python train.py --n_layer=14 --d_model=160 --n_head=5 --n_kv_head=1 --head_dim=32 --d_mlp=640 --vocab_size=5120 --activation="swiglu" --norm="rmsnorm" --norm_place="pre" --norm_eps=1e-05 --positions="rope" --rope_base=10000.0 --rope_fraction=1.0 --qk_norm=false --attn_scale=0.177 --bias="qkv" --tie_embeddings=true --parallel_block=false --extras=["capped logits"] --init="trunc" --init_std_qkv=0.0471 --init_std_o=0.0 --init_std_up=0.0471 --init_std_down=0.0 --init_mimetic=0.5 --optimizer="adamw" --lr=0.00247 --beta1=0.9 --beta2=0.95 --weight_decay=0.098 --lr_head=0.0132 --grad_clip=0.5 --warmup_steps=403 --schedule="wsd" --decay_fraction=0.882 --decay_shape="linear" --final_lr_fraction=0.0 --batch_tokens=65536 --seq_len=512 --doc_mask=true --train_tokens=328200000 --steps=5008 --dataset="wikipedia_en"
Each number is 500 + 50 x the weight over the matrix's rms, rounded and kept within 0 to 999. Layers, rows and columns count from 0. Numbers have three digits each.

# layer 4 MLP up, 640x160, rms 0.0933, rows 185-211, columns 0-79
601477454537598537460473545476457528425534512532503441394526530525511524472440525558540442528498403566479595430440503485518557473478511496458382525433468531416509533515540493404378549478508420549511481491473594406487472460476375465447584444
464553506505488443566426567445482501577524543504544458489474474493473521505448512617575557589512601484407537554388579444555442555491475515522465513533463484494537463495596490426536544531494541491493554533525547456419504369483526447409460477
440448477453556500495405462511523515433449426429469515516465450431506474499535494642449507426559450505475434515486526537539560423518383452575528454350479488521514439573551600484419559421469500613484437509443523485511443410468478500471532509
441422438519577567496570490511421558530488525551541459438560484492584479557572552572495473461511455469568474513507493496496528613548504443476599471469539454504476370466421440546492469434469502574423545475495510573483458474465460500476441493
541466481504473450504473512541546441532565553522548497420501508526502468434476498434444539477480452483461492605455503476501557561608450446567562598395499443581477463525541518553566515565488645495499535482491492504482515443445487451513552456
432549531519475550546529367576452494457488537489502489475499475495404413389559488489436507423531493525535516512412390602488451451607466440519504540474528494483530503523482473492575426509568554433525555533442582441462506581543571506474552491
543518437475471552558521571455475427583503545455428498459555540460439591460468471405542554429507515536463503435474416527431501441579528467398475474441505404596485433537483488488500540518506489439544454517505508485580527474523532500470493522
520466497551631495457488486495493523544469417493519450504495533571497558515496419516523453540480452509543546498521515569537561501448509461477498526464535491436526461470481363470406541456455535534449570586495425494479439589464540387460424468
485594466459442527484522452566512575487538431546468438410379589491460551443521471481492455528526509477373475530439433525611473476520505479517535489485513559468531445498480459534512484604503592494516552538461506492519405543543453465508495583
455450506473575515481531480540537544521594367513479462428567480518497559535563578506503475471553511458540506584513471521518506514539609583442494527453493521449454502499545426541484485605532535487463499388474519564414547553439501478581485520
505452424517472515544423582455391502532543452574495497568452567586481549464457500581586507417432457523465584550514445458503480553472452611482520520473509474426548483557520479615498509467575518522481573576531487462503515546521543446485509502
479494526482440450487536471557553453422459551435482546488629507436486515516513445454487472494423401489413533376550525572512507463515488571463535512481519530522504530418490516571549471414525532553467501477530467463501453448549435540492546536
640484539563410569474586473449445470504535548574471534517587479545474530595542476475545487535511421489419556517518500559505496481557526515485489465491491450549443427481521559399535491514493586506473483388541571487509542538474617512548450540
523561537521535550521415545456551508441528463524509453385495444564538452589450470458509439413590458459510588590469478508444514457505562523492453481513483532597505469476345521385431452584477573525516501532540409568457529424388523561485470520
530543502388539486524488471438501533591469536549485455403526647519494464563474506489618438477526470413558546483570504476479532472521409496578457533473454525489501452439523544523539488475537533537516508518548541430421696416457482508428517571
573457519461430505503540517542495515436515465442398493412472503576515505567428653521492529536523431566515466541509424490441504462451497613508521516497582541486508499583475487536572496557522585450439430544422449383551483554419445500503495428
589499501511514433438468560490528449463492537483573524479529437435532493472494507548505499592398553508523499511563481513560539522507529414577427531494512415529505459516450545500559489439525578563556497494505408637478393531548449580379581473
546481491606461438540508505547463491491421440544426551504529538503485527477486412633492543530552548587382532555597378436598496435492456440516460422492552529452456559466517478464485544611562489526524457508602497455505511470538513509560531487
472445487504502451482394483502546503564469445441503440472489527476531446505504572531376459463483467546486459535492617499516514544469608485532521444551489554472435457565503471541415461555483557470441432507587494497533536470492516474451535526
519500462509507492501621508578589568428623491472475460422518450474450468480522434486555607465521487458488485442533547506496471575484519474485476533446457533592477551540464489456502492460489532502490563522471547459468508478629437552405419513
488543433489446416516489516538462441654442481590570558598453611483493391481382567509500482474602445479458568446493529518568538500516505489387514543532573546493522517509534569615462532504482548471582492485547574546454480557456518541473503408
537497444441482453509508523542527631421625479546475495533491462533567534418481523537502573474523566566527533488459457461492411553531459568501577561514524532601500496514549521499438549520415614471469516587449514475536514572435543537462492531
524485493480466489494619440429444434560533473530401394599487547555528482502478539530442452485471406481466478512414497564526534496460601561414517458504464500505495465490470504559501590484541531502426529481442451520401370515485563377538476569
468529583482473500493529488511523529489449568392413405464419492562504381474484595475461546516555514441554564435590558507456524467483448510435589504465585497543508525446498606517536532513498476512471570564621481559437551493459587470484536455
528452529401459491511512492502550478505511415488409562399372429381543608468599553510479534496549463523514448467517533549472448439506527462577460586532518461556504455463506484537511523466497552476436398494448419486510460492465500532491503533
423553517408413503530443434509518605545563565560557428561406512475439538476464417533512501499488556425397464534488536492542450457476493537435466549576472540569479484445554583463526488436502514473488554417489466478571546409428551568555566517
593571523465530478544510485371554436501471506521405499497515491446450526486429521615404488503482488469497528524550511520507520458520526489583493503417531453476520543481471485494459512400519517516498441481540415621538479474523545598519529582
# layer 4 MLP down (transposed), 640x160, rms 0.0857, rows 185-211, columns 0-79
437483547408535435441513568490492476557556566439504621426373519443502521465459486515466548479505498515573525514508405409482507615547427503464427425646507589515530484534493535537558580380547505643460630501537515514481469523465445448485468515
515459462568434545533476500537426525533492451517484505559573571487365558506530521418501446502453450491461564440453475524478486544598505461483582441430458475487508581466539543594435439545572523528489571483575499370428437610549538495572536535
606529472534525457460431513547428575467489498436501491510524432574469505524487471397459527454567497495472464414492531537580527437474524496428490584492456434521470473489527447568547526454440492452562456540381568515522497428545517501505500460
445568501574453578479522438488475550590480454643585523464541394473477501497590491553462443503532429447572520540473539526476572539481560494530529493450443489593453608548507525391505554488483437539348559627486550395432448427451356590488486518
514449460582465455456583440542527529578552467516591503432458556601487495511445469542511534474581373491478460553503519573439567500548504417525527455480420428541515519543515539495513570513505326460481445474557484537458441449451515518511546445
491440485507513483485584462523463497558441575452608579495486469516562459483490488596504554478523471462535516494482450449546627479549504485516445444551510557584524527475522535509488460475519520473463482420545472554464454595486491442454464530
550491549433462566448509560423568483494530494572453562446514513482483576603531431472529558472450439439550533432512528485462558564499516508565443438487489571508509474572474510542498503542440463508454534594412604489420516490377499467524510540
508386512404426506511474477380517510552459464446372513469512550520520468530430444438507508553559491570475566530441473557464518481470444452525428539492529528487476483488488502548496603552509471422495508520541524470385531470487505426485454394
448459535513534528474503440635547443493460466500542431542558493529590541508569495548541529560533424525477452481504520537492485483486390343449455518441451476491491520511423482528538505496554516393446576453585437512496449538560481582436479522
600536554479574534542425526557511356502420525495551502445500458456512476436450501598514517569541539573467572493609623420534540525496433509545529511524513564425557614495460521479544521471486437489516511536526483445553505460454437491488610509
495443517453505569534457472503491506501595505468472556441518426541470426559466508562474521577516511531514472456489481526419416512518498484480389508543522429506457471486567551499485512499547493551468449478500464473451541490612499580477571426
528502444463452500462505518543563415549533460513465488578491490496447453453560602461452490527488603490582461494480561451447548502534530382573404601486577570452536631563535465513517479455515451426428567545511477446496563548459533479547505437
606438498456469505492473481432495459523477507481427638457549580499524524548515495500552529493523497585473499545526462467578461482489475410381533480592465518461506406482474625516473504515468464428546483468431519506488535503487417516508545505
549547533563539530469489471537510504510458526468481487469518480449566509491490529467501494531390413467552474593603499501512459498556478462531457544472522583542488431502427428480511492502487569480581508511493578525436494520501533594422336496
562559525455532538545564441382437493479494496512485532441497565519528441596537575492488526477543463477523568499502422439548419392485553472450588387505565429514463448405555559588487509594553465482561483383550543501447543549489579538490428560
495486450529472500570505404485517478500549416557431585441486487440563531447482560404567530441462494455474413500521597572496487460554472526518501611502581554462522512543449405471540489450440517556432488507494475402459519567510580514496400492
460487556505481411540489421465454380510508464403556498481467476450512487440523512470484495618545544480497493392471457525579519474593503506597530523455405597449410491428563568546451523533385467514461523386507552502431563482536534534524479609
533463407557512529491505473419462450461486426452545502552506526521578533337510463427616507498583496537488460489535600495538458533541470594573578520553451531676519524450481484500425513533515475481466451432497498474562535512564561488424492506
459415460536473528446592579568569498570439494483540507562492476387503488442467517543492554376514517568505509541520557527514530546527513537496536462581483579549493518494527518508456468473553504599548404497472531509601549396522503506479559591
551506441462426494551435495490556488572527490536401485363471477526450476504540481366572466504490423519490405518447550584543507556527461542498491464518477496413479544512469541552519496467550473550594591440511478466501457526443468460480539464
473525527480476528482489514455454543481441531495528430543500554558476399568425501511534575592480456467546517439564471447506478501543450494485400505515506571453599596473511606557587515420469577519507506574474505522456563532476513435486458459
500492583456504511534485529542477442497537468501426481479552603419477559480400487530452395513581499519539521515477502486573449561499504583418528697501529492492399502495558472556517484531531522486488524502539400600509454541510454461478498528
534464427485526562440501565513481566587423592568474458482497456500506480454449564423465477413471427459534446391461571486438554556470570524484569483559522493462590416531519596548554557530453535484503403586552589395532454426480479557479418516
441465387440530496530548540511503539529477511491536527474501492463590458532537533511472462517513544492476507526535518541446459551465505574439538477468463443501431415484482480566494463435492479561551505488543469449520508459448409453529538463
496466483523517541513510471463490479467506403487487438498434577445510608448477543531545488459467475545550524530556492641484416560469489511584482552628519543587540547432484543462512598410645485557511468471472475549532503508439448519485446508
517516417551490538493592487517465497547467559484451505551482562527522378493482499554437501412506551509424431580550582544503473430491575581573469435511492487454521364473535618483542547542484469465445465572454557564521478492539501525569492493
514511453506460508580507450414591531414492479533493498505500476507490452477465528497501505571558567480379492530546472396585455384505521441494557557453539535596549595485503548483534497547481546484534468555551485538465518508461445497567493577
# layer 4 MLP gate, 640x160, rms 0.097, rows 186-212, columns 0-79
523569447554421501447478479528451510476489562431441458429444461573541420546488463525572430458444457462482494563423538551493527545540501499432480540535536491527559424496509571519424523519477431488494540497574489523538579587550471493557494600
494506486480436456535484460468538610506468498481529508455406602534493529546550561478474571549403415559475445460486510360460525579395497504519473433496555520455510554487434565509473498510563469418437561446543578463507533578547562487535527469
544530533545496552428488490514424513551415649593493508449485459596374502432520513417538527434588478429492595588475481523416631550448438515501477550513498601531557462517485571537432434420540497516465502462568498568545530381424400510503564457
586485447481564451525529494509476507459521580436500457465542530484494545562456381500484511499474426508572412510477527466534454559476537562484456488393475482436399527568457505513413446522458503499493519485475557464503474521585466496508596521
525430417486494562441477506423532426479469589624490568450506606417530486495427454460415608502449492557486458517405510501519553397501430550452460452513514527508455501439507510528502538415472465520410473567452544588496490517476570463496540547
428503498562484508407514482525494451417396534418580477455483493500516480628470498450500505509625460563516591494556467497478529494493592473461473465521466550439436511530503402483493601510500520594482487487456486528544510503631493516495421512
450496479495473475447488463439532493544427525504561563556463519448583459446501377529472438471466565464472591459531587472510519577508590457542490498524553518499533504467461538500472512405472434557506530470497495542539528579462459506555518529
518485496552488401554413518474505460583581516516498474533492610445449507448510568533479480539474417494419491532449445517513509477548505505514450518543510477425474497508484512492405415512419563549500495533458450593563510540506491508499509542
593533523499538493542489548510544521512401489512505476447551505529465463492534510517493530552468499464439557465473495378569515613456459472471548461509501395460509550484451495497545508517579467496555454587520542489552477545487462492566532494
485532467583483478407517535510545479567429466452469509491483533586496473450471505481509542446442460506481492445613503515461550589541595472592498425443576520523535507462576470547529574582485523483516539489481473498534468525515447465474501581
481536492490457538541549407520500472517566479555514500446549617553529478573519549471523480526499535485498462415480466464432481515513506481427533516475618435431486527460470481494496483524517474502467540444456523458537435529571466565500494462
512490585429444361558446534497438525416490540401523475515428530624401555483441543507495606485537508431513459576520521551522501540516411519450456530482518564492507450601500535470535432521529501553516581461494461450508422651473561557514552486
487455476441495558472495523451499531453535458440494453489484518567607486490475535515492475437537483426416583482464395475457470452547378551520524515583645425447414520492514500527482485494549504572537485444467481500619438522436562452580555554
451524437428491475482481510486533445519355453516518533440554506560512492481508577593396499464479565505409511516550500565546544535506465595480556578496510474581426459542599460469553501457465514515431545516498471594574439524434557600456478490
484561512539464560517440467426535465504401426507552510393457500565493550386513508413482491425533439512591513508438519527493486601529437487578484508587372494509465401419521527358441509456496438520507457486473510485498574486526531486462445508
512480500520480488540481552497458438491477435459549400531402552449506348465387567462535509496501581582537487447456499486508527473569462486573430485493501526447496519437495511613545478521434584397563535496485495427429555507483535515584517396
603537428525486413458449512479536512553499488467667528422555482580467586519519501413480493572504527552525514529566561424465566478468452561559474529498545495511457589531479505455428520470502554540552487497445602408472521507433439614565513425
537563588469467620494373442517507514587454526507502421457539562442445528591535565425538530572529491496453498504446497514475625508500470502549465520466559573448593564547593489495590428502513545449574459470445485521520525577568474435504410623
495506566500552421495374432566522556481527536537419490410458479437483516433630454469494542589507516430507493469482503507470580446401483540455435507372422570456497522455471576570491407447536537486409527405489483524597557497480463553511443498
456476505505505541529594493535506405552436482580468479390460527427460552499537417364468548437453512475482486475507510593522438458579454511545517434500593431445520525449591433466519496470494389476569494520534490542503427562472531430498407476
504526554461504440498577536527548465608540517510511586416553568476435525516517505503485500461472501454527602503407476465491457552527432567492434450485505437502485512569513511564408490545478515516447461618471448481490539535397462476542465512
564480626503446485364451448570499536476526594487479534521463489414410532557550527454456369509543548549549527389493511481589619477514520436527584461587439481447486544459608466512478506475495534450566495551502541407541549362536541462459581531
488483510490531482460447523538521455502512491520429478434502467414433477484520467461491584490557470521546471582586509505520597524514565392504475501437520439475411526467536495466507480384485601460521579487480538483525448453565540552624402506
538501467463556419480494507506494536486532434398476515502455519555381541443479543484510580556532526553611583355504457528459511509486490527565480495583487430484494500476429530478512455476469509425492471542469470423374466433497563495488528459
416504447500449426599505506509449427511434448563469476545529483553466539522554392497418560492570520455420589462489456526549528507574492523512532467499571512395558492489511455423581648469477432594493521469456541418480552483371599577488497555
561503465384505464410549536560563474484423537341451469498502457544414460512567480521422571506465512483453429497381553503536623551491448528508518510474402562546357588538546398522502468538550453548540509514579540536436501613486534514560458478
452522496640464430463458474431397429582488486573501468510477536529540483556486442569408491531480497541550527476508522505484450584495444554539419546450476589510566444440390497565504429539477495484495543469540454472577478512503570448486517491